Part of a small language model's weights: vocabulary 16384.
Each number is 128 + 24 x the weight over its row's rms, rounded and kept within 0 to 255. Layers, rows and columns count from 0. The size above them is the row's rms in percent of the matrix's.

# layer 3 attention output (transposed), 384x384, rms 0.0989, rows 200-235, columns 288-383
size [109 101 105 103 102  99 104 107 102 103 111 101 106 112  96 105 102 103 103 103 103  98  99 103 102 105 109  99 106 103 101 102 108 101 114 107]
[[117  67 184 165 136 155 156 155 155 113 157 113 127 103 122 121 151 152  89 154 117 133 138 168 156 104 123 127  89  93 139 137 158 155 107 143 110 105 152 162 145 114 123  95 124 130  83 109 127 157 138 121 193 156 136  90 140  99 140 147 108  92 106  75 141 143 104 129  91 123 160 117 138 113 159 124  91 149 144 120  82 133 114  99 118 106 151 132 132 147 135 145 123 103 130 140]
 [133  97 117 205  93 109 111 122 105 104 136 173 133 166  47 115 133  92  85 178 151 134 151 103 143  91 152 103 120 144 117 111 162 160 163 133 129 158  84 122 164 141 122 106 127 106 132 113 144 140 153 113 109 152 109 174 138 132 136 154 147 158 133 104 141 107  95 132 100 128 195 136 126 108 144 145 109 125 180 131 124 137 128 128 142 118 156  96 185 114 118 121 104 166  92 107]
 [ 78 114 102 186 100 119  96 162 136 104 153 128 118 130  98 104 167 105  82 166 125 110 166 122 113 123  92 139 132  97 133 141  99 167  98  88 142  82 101 133 130 136 115 116 126 123 102 117  93 146 124 112 105 177 109 172  76 124 134 156 126 123 138 125 108 127 133 132 125 147 112 145 100  87  98 128  76 126 147 116  92 102 143 118 126 118 166 166 113 180 150 159 122 112  98 108]
 [165 138 134 120 116 107 123 116 128 120 119 136 119 106 209 116 113 127 113 121 120 109 148 135 153 132 146 148 136 131 135 166  89 130 151 104 100 106 123  84 110 163 128 161 144 122 112 132 143 132 112 160 108  89  99 163 121 164 142 107 152 133 125 109 137 110 170 119 171 129 116 142 129 101 146 105 120 113 116 149 123  92 126  95 141  86 177 122  95 153 102 169 129 130 110 131]
 [114 135 114 112 142 123 116 142 131 182 128 166 128 170 138 130 149 118 130 158 110 123 151 139 139 152 136 147  94 111 124 153 126 113 139  90 140 147 145  83 123 116 125 137 122 103 128 126 141 134  86 121 116 102  91 148 136 112  93  90  85 116 141 139 106 165 101 140 132  96 134 136 139  99 143 144 171 123 132 146 114 154 123 139  60 196 159  86 115  83 198 143 146  65 126 133]
 [120 138 127 171 156 132 103 141  78 141 137 178 153 113 144 123 128  78 136 121 136 116 129 119 124 171 111 119 152 140 109 156 177 152 166 112 111 130 133 138 114 161 156 151 118  98 126 153 129 142 147 126 108 144 102 136 143 138 149 150 112 117 121 121 159 135 142  84 119 177 113 138 150 123 116 129 137 126 116 131 153 121 164 130 115 114 140  84 130 125 112 117 161 131 122 143]
 [136 120 129 137  96 156 110 116 100  90 132 129  90 163 129  83 135  83 148 105 158 109 133 134 118 111  95  92 110 164 155 113 127 145 110 136 135 126 151 116 138 172 103 138 150 124 152 166 147 149 132  97 109 120 156 144 162  44 153 148 141 148 123  92 132  98 128 159 125 132 106 125 120 114 150  90 143  93 129 128 101  92 140 153 105 102 114 167 135 141 146 150 151  94 133 157]
 [133  94 133 103 105 130 127 103 141 121 143  97 103 111 142 134 113 139 132 118 130 142 133 113 166 163  96 104 123 144 128  97 103 112 118 135  88 126 135  75 162 127 146 111 156  93 141 126 148 157 168 100 128 147 143  96 162 141 127 126  98 181 126 117 127 100 132 152  63 124 134 110 135 130 117 133 111 108 114 156 149 136 179 101 126  81 126 121 122  97 112 153 131 133 163 145]
 [119 104 121 136 121 154 133 115 110 106 126 104 182 156 118 121 105 175 135 156 148 125 121 140 124 110 143 133 183  73 130  87 103 129 126 170 118 119 200 101 138 142 149 133 147 108 146 125  94 128 127 139 165 124 160 111 150 105 123 125 110 154 147 130 123 108 149 101 145 119  93  73 121 110  69 120  76 109 125 148 139 114 119 132 129 119 103 153 140 138 156 115 141 134 165  89]
 [127 132 134 127 157 147 125 123 140 120 112 106 141 113 119  95 123 140 122 158 119 103 107 138 120 165 171 138 129 153 111  95 101 111  86 173 126 166 120 132 137 157  97 141 102  98 115 131 146 135 145  97 109 116 138 126 125 177 123 140  99 119 125 139 109 144 151 137 164  96 155 102  85 123  83  94 160 132 154 122 100 123 133 190 126 132 162 101  96 119 151  68  95  94 101 119]
 [143 161 121  93 163 161 116  91 129 127 112 128 155 167 134 139 154 104 190 176 183 136 120  87 140 134 103 131 120 158 159 127 121 153 133 139 145 137 144 147 144 114 106 126 133 161 112 128  94 160 108 122 104 131 106  97 215 122 165 106 149 125 127 171 144 108 117 105 161 116 142 133 129 117 128 153 105 178 115  98 121 160 105 116 102 145 201 120 179 133 145 159 126 111 147 117]
 [123 145 140 123 135 119  84 126 185 105 177 155 110 118 151 147 156 159 129 155 136 144 132 138 107 101 124 148 102 165 157  79 103  97  99 104 140 109 101 137 104 160 130 188 147 156 159 117  92 103  67 149 126 140 102 134 135 122 162  93 105 105 143 103 116 128  97 166 101 149 121 130 124 118 124 105 168 175 189 147 115 134 120 113 117 130 155 155 159 102 121 126 115 144  78  94]
 [123 144 132  94 131  95 158 129 127 116 131 148 119 112 150 122 117 114 185 106 124  72 106 130 117  96 109  76 108 152 102 162 145 142 132 129 120 163  80 142 119 103 115 106 110 119 123 122  84 163 134 112  98 114 176 137 118 108 104 116 127  98  86 145 121 119 122 129 136 107 122 107 158 150 132 133 136 140 133 132 116 134 123 133 147  82 100 147 101 118 131 120 180 132 157 107]
 [123 148 149 106 124 126 143 139 103 168 114 128 146 175 147 121 131 129 127 138 114 150  94 113 118 126 154 101 106 167 108 164 111 107 138 138 101 120 127 128 153 101 154 137 143  97 129 148 123 126 157 131 138 121  99 108 129 122 119 157 128 118 156  82 143 117 118 111 121 131 138 154 142 124 118 146 184 138 142 147 138 175 126 133 143 123 138  98  78 123 133 176 126 146 146 113]
 [113 161 147 125 117 118 149 136  97 128 108 136 103  81 129 114 128 134 149 112 105 110 124 105 129 142  95  88 129 113 161 146 112 136 129 139 146 138 140  94 156  75 151 136  88 109  91 103 136 117 137 108 131 170 124 119 107 198 122 128  69 100 139  96 127 133 122 125  99  80 127 144 134 101 141 150  97 125 149 143  90 119 114 164 139  89  88 148 169 142 109 141 154  79 146 126]
 [115 155 115 100 115 130 121 134 116 128 152 128  94 111 140 135 176 115 120 154 101 116  82 111 166 127  84 131  89 100 120 108 133 146 140  59 163 146 106 136 113  80 172 130 139 119  94 111  97 111 109 139 148 171  90  93 164  95 168 137 146 100  97 220 115 150 131 140 138 165 128 131  93 143 119  86 126  92 108 138 130 151 140 154 108  92  91 128 168 150 114 135 150 124 127 112]
 [176 115 117 144 131 161  88 127 120 138 127 127 158 145 132 105 132 145  73  99  90 106 137 113 115 136 116  95 145 111 135 117 128 125 105 132 140 144 104 163 103 136 119  85  91 108  71 146  90 113 149 118 132 123 125 121 140 113 109 126 148 113 111 159 160 182 121 115 157 121 138  60 161 135 154  89 108  94 137 134 132 123 147 107 123 135 163  60 152 134 126 140 139 162 130 179]
 [150 119 125 117 138 130 116  84 160 115 113 118 140  98  87 145 120 131 161 138 126 151 133 126 126  91 177 136 159 122 156  99 110 101 124 102 141 135 144 132 105 106 131 158 160 116 136 146 116 112 130 113  88 121 130 122 102 106 148 119 147 123 180 140  77 103 126 144 136 123 166 110 132 135 124 128 118 152 127  86 168 123 125 164  89 112 193 117 153 136  70 167  82 160 169 115]
 [101 190 110 156 197 139 179 104 103 115 131 135 134  67 106 120 133 115  94 172 109  84 111  84 143 111 144 130  97 134 109 168  84 127 157 172 136 159  95  91 122 122 122 128 126 129 126 124 131 127 143 123 145 109 103 170 119  88 111 152 123 134 140 120 136 170 117 125 135 136 152 147 129 133  99 133 151 125 103 148 180 142 122 158 122  97 134 106  97 117 139 135 113 161  93 130]
 [169 127 168 118 105 135 122 108 136 131 122 156 121 106 126 134 160 149 135 177 141 138  76 140 133 101 119 116 101 164 144  85  88 103  76 156 126 119 129 137 124 141 130 117 128 119 102 149 125  99 109 161 121 129 114 161 121 111 133 138 145 143 134 136 141 151 146 117 143  99 169 120 137 150 125 128 124 117 129 119 147 124 141  60 128 113  94 127 138 134 124 136 134 144 125 139]
 [ 95 125  86 152 122 157 111 108 139 146 132 141  94 169 132  93 130 133 127  81 118 155 146 178  86 134 134 108 161 153 131 158 114 171  95 195 164 151  89 161 140 142 129 123  63 102 122 143 114 114  98 145 106 102 124 108  86  71 108 120 110 139 160 131 131 102  93 128 164  66 124  93 121 123 115 130 144 104  87 111 162 138 148 142 127 120 124 101 164  99 134 108 133  94 129 150]
 [140 128 145 127 112  97 140  94 123 115 154 109 129  86 129 147 137 141 141 106 151 100 122 113 118 132 110 129 156 115 115 128  92 130 156 119 118 119  93 145 117 126 169 114 153 134 141 130 112 118 170 123 162 122  93 169 101 162 127 150 131 141 154 127  86 111 131 134 112 192 132 133 127 124 102 165 102 135 146 103 163 100 160 155 102  84 136 128 151 105 129 117 122 107 124 111]
 [127 112 121 112 176 121 108  96 126 155 124 105 107 129 117  91 163 146 154 128 114 101 107 138 152 121 113 126 143 113 116 121  94 145 117 135 147 145  98  87  73 106 125 147 133  90 118 130 143 143  88 143 126 112 102 105 136 111  92 126 118 149  97 129 117 136 124  79 117 149 146 120 120 161  82 121 164 124 139  89 151 137  98 103 106 134 119 128 134 148 119 150  91 114 146 101]
 [140  81 161 155 103 168 121 160 129 141 171 127 109 144 128 117 111 154 119 178 124 105 156 156  95 121 147 142 115  93 115 139 116 147  95  90 132 127 167 128 148 148 145 165  93 149 154 153 135  61 162 109 158 103 172  95 157 112 121 135 107 134 141 121 105 136 105 134 127 118 137 150 144 113 154 130 122  85  74 162 122  99 139 184 108 129  94 138 167  96 152 126 100 134 131 130]
 [113 153 121  86 109 106 101 139 110 116  63 129 160 120 148  93 137 149 124 106  94 152 108 159 108 129 136 136  91 122 142 104 186 119  88 122 124 141 120 134  93 124  83 121  66 126 131 162 126 125 139  91 117 126 123 123 152 120 131 117 135 167 183 121 103 118  88 164  98 109 117 131 106 139 100 192 136 132 198 141  69 150 168 120 113 109 125 112  78 116 120 180  93  82 152 114]
 [118 109  76 157 131 128 118 120 120 120 106 111  92 137  85 121 150 120 158 103 135 166 123 124 128 147 127 130 163 129 138  87 130 141 119  83  89 118 103  76 141 114 105  82 151 139 122 111 123 117 101 136  86 125 126 109 145 142 129 131 119 115 141 165 151  89 154 116 116 134  87 126 149 113  89  99 127  82 119 130 157 118 132 203 126 132 130 139 173 117 122 136 115 153 147 134]
 [105 127 145 146 112 142 157 183 153 143 135 175 107 143 107 168 144 154 118 112 150 107 145 129 129 113 130 155  81  80 111  91 156 135 156 150  90 126 100 121 115 175 154  70 107 136 105 138 113  92 133 151 121  96 110 120 106 126 132 150  75  79 122 163 102 163 122 117 139 133 121 156 102 128 130 111 151 113 124 105 145 118 106 133 119 124 102 117 136 131 136 123 104 105  94 130]
 [121 136 144  84 113 153 158 142 101 112 117 117 143 124 125 136  87 105 182 110 138 151 133 142 146 151 114 149 122 161 101 155 161 123 187  96 143 109 152 139 117 133  97 154 148 124 103 127 115 105 129 146 172 137 125 139 105  64 147 118 114 125 130  95 131 112 115 117 151 157 148 145 149 134 113 115 110 108 124 124 174  88 100 162  69 118 160 173 141 147 155  70 126 147  79 155]
 [103 122 151 150 146 111 155 110 149 149 175 143 145 154 139 152 123 136 115 143 125  91 167 124 134 141 112  66 121 181  80  99 146 111 138 141 123 116 142 114 114 136  88 119 164  87 134 163 116 148 118 137 134  94 121 129 139 131 130 153 107 120 143 138 135 107  97 138 136 150 162 154 147 114 104 163 100 118  95 138 127  94 120 104  99 105 101 144 119 148 118 128 130 141 172 145]
 [ 94 140 144 128 121 131 123 104 132 156 116  86 116 123 123 146 140 134 117 137  97 111 128 115 117  87 110 196 104 100 121 134 125 140 174 155 138 186 123 125 138 123 127 147 107 181 147 113 109 131 162 113 112  94  94 142 100 133 126 121  86  99 110 110 182 130 131 115 124 104 179 143 133 139  96 131 146 124 159 135 119 116  93 168 116 138 126 138 149  88 112 105 153 151 117  85]
 [133 162 103 141 132 149 128 131 129 156  94 140  95 131 127 108 121 159 135 122 160 110  96 131 153 118 121 149 155 137 142 130 162 125 168 147 160  82 115 111 103 113  85 112 121 110  91 106 132 175 136 137 180  90 174 156 157 104 130 144 173  77 171  61  90 132  93 144 134 130 127 129 113 149 125 122 179 143 124 132 106 123 129 131 125 151 119 149 153 111 114 137 152 132 175 108]
 [185  99 156 116  99 143 137 116 138 130 112 134 167 127 143 132 137 143 151 155  76 173 144 160 126 110 156 119 143 138 127 129 130  98 141 136 154 109 145 116 140 142 134 180 114 147 160 109 134 155 141 135 113 138 152 116 141 114 100 144 167 142  86 103 149  85 132 127 139 126 123 141 106  92 158 141 131 172 131 104 137 125 165 122 127 124 136  98  84 144 123 131 119 151 106 126]
 [114 108 149 110  71  87 103 117 160 141 139 110  96 157 135 118 108 144 108 168 122 135 170 119 136  89 137 104 117 102  78 148  87 171  93 119 122 108 104 127 100 152 155 110 105 155  83 118 140 130 132 182 111 142 110 125  72 102 152  94 130 152 119 155  94  96 127 135 133 125 191 169 119 146 100 101 150 105 103 111 151 135 105 112 119 153 137 117 149 143 112 142 116  78 121 101]
 [142 120 138 132 140 101 113 123 131 104  98 145 121 126 100 129 102 133 121 162  60 146 131 157 125 141 136 114 152 134 123  95 163 118  97 131  95 126  92 124 159 134 134 136 119 136 121 104 108 132 127 100 113 155 115 135 141 108 121 109  96 170 136 143 137 124 161 157 144 143 125 134 150 143 163 137 143 103  84 180 155 118 106 111 153 137 163 113 129 108 150 138 156 127 125 115]
 [157 116 165  74 137 121 133 132 128 113 124 110 148 156 149 106 185 105 116  98 120 128 124 163 125 161 105 129 132 131 147  78 128 155 132 105 143 123 138 128 123 163 107 172 117 153 153 158 165 121 150  84 151 149 105 107 152  76  76 103 148 102 119 116  83 149 122 161 131 135 161 181 164  86 117 115 119 123 139 126 175  56 186 160 131 113 141 148 100 115 126 129 108 146 115 130]
 [167 110  78 137 118 145 149 146 107 111 105  99 123  92 105 124 129 139 124  96 152 151 135 110 144 101 138 108 114 126  87  83 123 122 155 141 143 176 109 121 141 128 147 122 119 126 138 101  94 102 140 128 116 112 122 136 124 118 121 103 128 131  94 130 187 144 118 133 128 128 147 145 136 142 144 144 116 142  99 143 169 161 137 188  91 117 133  89 110 135 121 141 130 123 127 107]]
# layer 3 attention value, 384x384, rms 0.111, rows 201-236, columns 288-383
size [120 111 106 106 102 111 121 108 107 119 112 117 121  97 112 110 115 112 108 109 102 107 106 110 105 115  97 108 109 108 114 128 100 121 108 109]
[[135 122 189 177 101 122 116 137 122 102 168 131 145 142 119 119 148 105 118 140 154 144 140 100 182 145 118 101 101 142 126 146 116 158 147 141 124 134  79 131 157 148 158 133 111 129  86 107 169 122  85 139 123  99 131 134 126  93 137 145 131 113 130  90 144 118 106 131 120  92 169 121 156 140 110 124 146 128 184 114 127 113 115 112  87 118 130  78 149 113 125  89 105 131 142 141]
 [ 80 155 146 143 136 148  86 162 106 138 149 160  98 130 103  73 136 113  97 125 123 155 142 120 160 136 136 128 109 142 140  81 127 148  91 126 118 131 126 142 121 113 111 127 115 118 111 134 156 144  74 107  71  98 157 111 118 117 126  92 121 123 144 126 144  93 149  95 138 142 137 162 109 147  86 151 126 131 133 127 127 112 155  86 138 143 137  88 127 134 104 135  86 125 145 115]
 [132 156  97 163 146 125 126 107  48  94  93 149 113 128 129 129 142 116 142 103 141 111 116  99 128 151 129 136 154 134 121 132 129  81 148 135 138  71 126  90 110  88 114 101 135 113 105 150 135 132 168 117 154 151 132 133 117 153 109 129 179 150 158 120 156 107 133  98 131 158 134 124 157  59 104 122 134  98 122  97 123  89 157  99 141 124 128 157  76 171 162 153 110 132 110 179]
 [119  74 136 134 125  99  91 129 126 134 157 121 151 171 135  96 105 115 131 164 141 123 116 144 134 135 155 144 161  78 111 178 125 126 115  59 143 129 144 109 116 124 122 157 111 172 112 111 152 103 154 123 102 148  91 124 107 153 121 138 168 110 108 124 139 145 117 135 126 152 104 127 184 109 129 123 141 126 128 156 190 120 111 112  88 181 112 119 117  74 139 127 128 126 111 135]
 [147 145 135 148 108  88 133 168 104 127 142 154 142 137 161 120 158 100 128 117 152 102 148 126  99 169 128 106 113 123 119 144 150 162  97 104 104 110 150 125 131 136 112 145 141 137 143 144 158 109 133 158 150 120 129 143  77 108 123 150 122 118 143 110 136 124  82 117 155 159  88 130  78  66 142 130 117 139 134 127 150  71 131 134 107 109 178 125 107 139 122 130 112 147 127 108]
 [137 105 113 184 107 153 128 136 129 134 123  71 128 111 128 111 150  79 148  97 126 147 137 122 110 117 132 133 101 184  94  97 127 119 140 129 159 110 141 153 171 119 105 101 134 138 125 108 174 123  92 117 141 122 136 136 159  88 131 149  83 182 122 120 132 107 166 160  96 121 146  92 121 122 154 132 118 151 144 112 143 106 135 144  65  99 126  79 163 137 122 147 120 115 124 154]
 [156 144  77 135 129 117 122 120 139  66  92 129 123  99  66 105 118 108 101 123 172 142 118 140 162 144  93 137 159 131 102  92  81 124 123 149  81 122 135  96 110 131 168 115 143 106  85 150 143 142 136 125 146 161 133  83 146 131 137 149 105 120 103 164  97 144 123 113 116  94 149 109 113  74 105  99 109 125 141 117 116 133 169 117 145  75  89 106 123 140  95 123 133 111 160 160]
 [107 108 114  75 122 131 124 114 101 145 148 150 164 146 101 181  78 143 127 113 104 134 153 154 109 133 151 159 140 102 132  78 122 131 116 159 123 169 150 105 138 179 162 133 137 115 139 169 146 126 129 135 135 140 108  69 167 105  98 109 111 134 148 166  81 130 152 127 111 104 145  96 145 110 120 117  81 125  92  98 107 137 135 107 140 138 144 132 103 130 138  94 120 110 157 140]
 [126 153 127  63 168 157 131 110 156 152 178 136 159 135 137 124 140 156 159  81  79 125 153 152 136 128 116 140 142 143 163  89 104 140  81 116 109 110 134 120 143 118  95 121 118 156 164 134  94  53 113  83 147 107 120 102 156  88 134 118 139 157 129  92 143 184 147  75  99 112 157 145 142 130  71 129 109 157 170 115 111 150 127 130 112 118 110  68  98 167 166 124  92 150  92 146]
 [137 142 130 133 125 128  92 103 179 153  97 104 147 111 141 131  99 132 147 177 110 152  97 115 127  80 137 145 154 120 170 148 113 141 112  85 152 123 128 129 177 112  90 126 135 167 124  92 118 133 125 146 106 137  99  96 149 124 122 134  66  99 116 169 132 110 128 155 158 121 135  91 105 129 110 133 124 115  87 121  83 160  86 105  88 102 162 132 109 160 109 130 112 105 148 120]
 [109 129 132 106 138 110  94  79 154 187 121 107 150 109 142 152 122 112 131 143 154  85  64 131 148  93 154 137 158 171 140 131 108 153 111  89 167 113 137 139 142 136 123 168 106 124 137 123  81 128 138 139 101 137 121 172 127 123 174 155 118 130 136 127 122 110  69 167 111 129 144  79 129 145 119 150 138 116 171 144 130 130 136  88 124 119 116 151 117 147 118 139 140 121 137 120]
 [146 141 109 187 146  97 178 161 120 122  91 141  93 102 141 124  85  98 144 117 135 119 130 113 127 133 114 138 120 165 112  99 141  87 185 134 136 106  96 147 132 111  66  68 156 163 140 165  88 122 115  85  86 122 152 142 108 105 121 113 122 134 121 127 147 128 114 123 111  94  81 121 126 150 138 142 128 125 127 122 140  89 156 127 122  64  80 117 110 161 173 119 125 148 134 116]
 [159 150 208  93 133 143 111 143 133 130 120 157 166 186  78 141 120  86 137 123 145 191 122 124 134 151 102 113  97  98 135 145 130 109 105 123 132 107 142 122 148 138 132 171 109  92 118 145 102  98 149 121 108 168 118 135 168 138 203 172 136 167 134 127 120 154 123 100 134 115 121 113 120 123 103 124 154 158 118 115 131 163 134  95 162 125 101 145 125 168 135  92 105 137 120 165]
 [135 108 160 107 164 111 121 117 126 125  99 151  83 138 102 136 106 106 151 131 185  98 120  75 134 130 115 109  81 113 157 148 136 102 114 139 130 128  88 162 140 111  75 110 143 111 168 144 137 158  91 125 122 141 120 123 118 150 116  97 118  99 185 115 119 141 136 135 111 141  80 121 133 172 153 123  97 126 135 155 160 173 119 147 125 128 122 129 142 137  86 118 103 124  99 122]
 [106 169  98  74 127 147 128 173 128 151 114  87 104 133 108 130 140 118 143 171  93 102  83 112 120 129 116  64 140  98 104 144 136 128 115 107 148 108 108 141  88 124 133 120 119 119 144 105 101 126 136 125 116 131 104 149 134 134 145 160 166 117  79 160 125 115  63 133 167 131 119 145  97 128 121  87  82 104 140 152 123 108  96 128 133 124 121 157 133 169  90 156 144 125 102  53]
 [141 123  68 157 141 154 117 144 106 132 128 102 136 156 145 121 120 138  58 123 135 121 157 124 113 157 129  99 116  91 113 156 108 129 142 104 122 110 159 118 108 123 151 135 161 111  91 114 144 104 153 155 133 135 128 143 127 126  94 127 138 148 127 161 152 143 146 127 145 113 113 128 110 109 179 136 114 136  90 119 131  78 145 144 138 102 114  87 108 133 134 142 159 168 130 145]
 [144 126 109 119  90 143 145  83  87 117 130  84 134  42 120 126 140 119 138 175 127 108 114 151 176 110 152 114 185 126  76  56 130 144 130 154 191 146 138  94 113 141 156 151 150 113 121  86 107 136 157  72 167 138  80 184 150 147 124 176 121 129 130 153 136 116 120 126 130 106 192  97 152 123 142 127 101 125 148 118 116 144 152 108 156  95 110 134 102  85 125 128  94 115 189 106]
 [129 133 171 116 172 148 133 124 137 123 162 175 113 142 121 129 164 166 154 140 127  99 129 142 109 139 127 133 141 112 117 134 109  92 137 144 119 116  80  97 127 140 118 118 132 103 113 158 105  97 127 151 106 119 153 151 106 113 133 135 148 130 148 153 132 195 119 132 150 130 154 106 112 117 115 104 187 121 110 110 151 155 150 139 143 133  94  86 100 161 163  56  82 169 137 136]
 [173 104 110 136  96  93 111  76 135 160 104  93 105 115 110 133 124 118 128 168 123 143  95 167 163 116 109 133  68 165  78 145  67  92  80 146 127  95  93 105 134 183 177 133 118 130 159 109  99 148 133 139 128 146  98 202 126 109 117 103 112 129 129 125 125 102 142 162 112  87 163 116 126 160 109 186 122 136 121 104 104 124 108 106 117 149  99 130 133 114 110 144 146 114 125 119]
 [113 114  84 132 129 123 113 114 119 140  90 158 118 130 132 103 100 103 124 118 158 124 132 124 124 119 173 134 161 201 102 175 145 118 124 165 125 155 152 149 125  90 152  89  94  83 119 132 151 108 153 112  91 165 129 132 149 122 131 124 140 119 132 152  95 102 121 161 156 159  83 113 112 124 119 143 140 141 102 118 153 136 132 106  99 153 106 101 157 101 130  80 123 155 148 141]
 [136 160 153 119  99 114 117 150 109 135 128 173 143 138 139 102 113 126 110 105 105 154 125 147 151 120 112 127 113  97 103 188 171 107 159 134 147 138 100 145 168 108 136 137 103 138  95 150  88 167 131 148 100  81 150 131 120 150 116 114 111 162 137 156 130 109 133 109  89 128 158 118 106 185 110 136 106  82 122 124 116 109 158 156 130 123 133 123 140  96  98 128 130 114 154 136]
 [137 125 147 100 166 145 141  99  99 108 152 140 118 147 106 137 120 157 155 137 104 143 101 196 112 119 130 122 156  94 145 123 100 146 139 156 118 141 136 121 135 120 151 168 149 139 131 123 123 128 151 119 147 114 107 114 152 127  88 139 152 141 124 161 111 128 125  95 128 122 160 130 141 144  95  79 164  83 129 129 144 139 113 141 172 153 126 157  86 118 110 126  90 157 140 166]
 [135 101 110 142 141 119  99 146 115 123 132 148 107 154 112 129  96 121 144 116 114 112 169 163  97  89 146 187 117 142 151  96 133 159 172  81 131 111 137 103 136 152 156 179 151 152 158 176 157 120 119 167 123  93 211 106 105 100 116 116 169 126 152 115 129 156 137 116 162 105 115 139 144  84 154 143 140 143 122 161 129 119  88 129 111 139 136  94 145  99 169 123 155 136 114 123]
 [116 113 101 124 135 110 153 112  91 125 117 116 141 153 113  95 160 120 135 111  83 126 121 130 149 113 108 172 121 138 140 122 149 119 101 141  94 144 105 138 161  64  95 153 115 107 163 114 143  83 118 101 121 109 106 122 170 118 133 139  87 151 165  99 139  97 133 127 109 103  85 143 129 162 120 166  67 120 136 141 115 132 139 154 107 136 129 111 120  94 111 128  92  71  99 117]
 [120 107 100 132 123  70  93 130 183 114  64  73  81 105  85 117 126 122 177 136 106 149  68 154 104 133 138 133 150 149 136 136 140 140 168 135 124 163 121 104 130 110  87  99 118 128 135 131 145 169  56 194 108 113 117 131 159 124  74  96 135 134 133 107 121 119 141 117 138 137 133 121 104 131  97 149 131 120 129 125 152 140  97  92 126 133  95 132 160 107 115 132 129 133 121 115]
 [139 161 119 105 138 122 128 101 172 144 144 158 102 121 158 103 193 127 130 129 134  99 101 116 175 137 165 127  97 169  68 147 154 147 101 140 126 147 136 162 123 110 144 123 133 167 139 126 120 145 116 108 111 117  99 165 129 142 166 100 116 143  96 133 123 118 121 130  91 157 131 155  84 138 153  85 136 131 106 132 130 110  98 122 130 128 114 100 133 115 115 126 136  84 107 132]
 [148 138 158  93  56 137 126 137 128  90 163 105 131 159 131 132 140 148 143  88 131 138 132 144 150 131 105 122 118 120  67 134 142 130 175 134 135 138 154 114 145 154 106 117 112 129 127 115 134 119 148 148 150  93 135 172 112 105 144 139 130 130 111 124 123 109 133 139 146 136 157 165 155 139 125 139 147 158 151  99 162 117 136 162  55 116 175  83 167 157 141 112 128 155 161 128]
 [113 154 166 152 128 119 121  93 140  83 144 147 137 118 150 121 103  97 112 123 135  93 125 157 139 147 124 130 110 121 114 141 150 124 116 132 110 109 104 107 100 131 164 127  73 159  85 115 119 107 123 108  99 108  92 136 132 113 114 124 158  76 160 144 137 126 151 134 120 156 153 138 139 118 105 191 167 131 129  66 137 138  83 132 103 139 106 108 148 142 129 122 131 119 145 149]
 [ 86 138 135 119 112 161 113 131 143 110 155 113 127 116 134 150 156 153 146 143 165 116 122  74  99 136 136 142  97 123 112 178 110 163 114 160 111 130 113 116 124 118  95 114 121 154 145 156 150 166 165 145 113 118 173 104 129 146 143 117 137 137 112 130 151 124 122 124 131 116 130 122 141 150 105 145 143 112 154 134 157 175 131 111 132 127 133 113 165 108 122 119 149 120 132 128]
 [149  85 102  82 116 107 131 112 104 100 119 140 135 106 140 126 123 124 109 142 125  93 113  86 119  88 104 112 151 133 123 125  82 145 173 153 166 128 130  90 144 120 102 116 149 125 105 121 135 115 151 134 133 118 112  98 130  95  98 161 129 113 130 151 100 151 145 112 112 119 147 131 116 156 153 188 134 155 125  80 128 125 123 156 111 107 109 101 177 120 129 152 122 119 169 170]
 [195 101 143 153 108 116  94 134 163 153 160 145 161 152 127 151 149 143 139 114  85 157 129 160 108 110 141 160 116 140 177 109 107 164 142 133 139 168 121 127 138 164 168 175 140 141 145 144 144 113 151  90 126 123 112 107 160 129  95 103 138 156 121  88 157  82 138 122 134 102 168 112 148 100 137 128  76  97 100 128 120  99 121 115 139 137 119  98  96 108 125 134 116 150 140 134]
 [108 129 151 154 116 127 121 131 116 151 114 104 133 106  99  89 101 107 122 142 148 121 106 154 153 145 146 121 121 120  85 150 112 156 101 101 168 128  89 125  94 150 156 147  90 139 103  77 183 153 138  97 133 139 140 139 120 148 118  88 143  95 154 123 122  80 103 128 100 186 157 147 106 160 102 119 137 109 140  91 153 122 132  80 130 157  90 157 129 102 108 132 128 110 148 103]
 [124 109 130 177 130 119 144 140 117  72  80 127 149 103 138 185 111 173 137  87 156 127 152 124 137 146 100 104 165 120 120 130 101 156 126  77 145 133 110  91 103 110 144 121 107 132 125 125 106  97 163 116 169 120 134 141 158 117  98 128  95 151 111 150  96 143 107 185 143 133 153 122 110 166 183 127 149 107  91 114 151 159 156  88 138 103 157 141 142 126 104 141  94  98 129 142]
 [143  88 152 127 139 146 110 107 100 141 147 101 139 157  85 166 133 133 105  68 131 119 128 140 124 130 142 124 139 106 111 116 149 107 178 123  89 123 148 109 120 145 112 145 114 142 119 121 142 105  84  85 132 145 132  76 155  86  93 169 138 102 147 124 133 128 128 135 160 114 170 157 134  68 120 128  82  97 140 152 119 109 127 133 102 117  94 114 128 102 136 123 130 136 113  99]
 [113 170 126 123 166 143 127 161 132 127 165 113 144 136 136 132 141 147 159 108 125 140 151 104 102 130 127 140 135  99 130 117 136 134 152 116 127 151 119  86 111 147 147  97 150 128 154 121 146 125 118 140 187 105 126  90 137  94  92  90 139 129 127 112 130 159  91 155 141 147 114 146 138 122 130 161 118 127  96 179 125 169 106 143 136 120 120 140 138 163 128 114 118 100 122 136]
 [129 122 140 155 151 149 128 117 103 117 173 192 160 140 120 124 176 142 123 124 105 173 135 140 132 113  79 167 113 132 146 167 111 171 139 145 128 130 129 115 116 105 154 150 144 155 149 158 134 108 134 111 104 167 148 145  98 120 134 125 130 148 157 125 127 131  98 127 151 106 153 107 147  78 146 138 124  88 150 142 109 141 152 146 142 160 122 136 103 135 119 120 118 158 105 159]]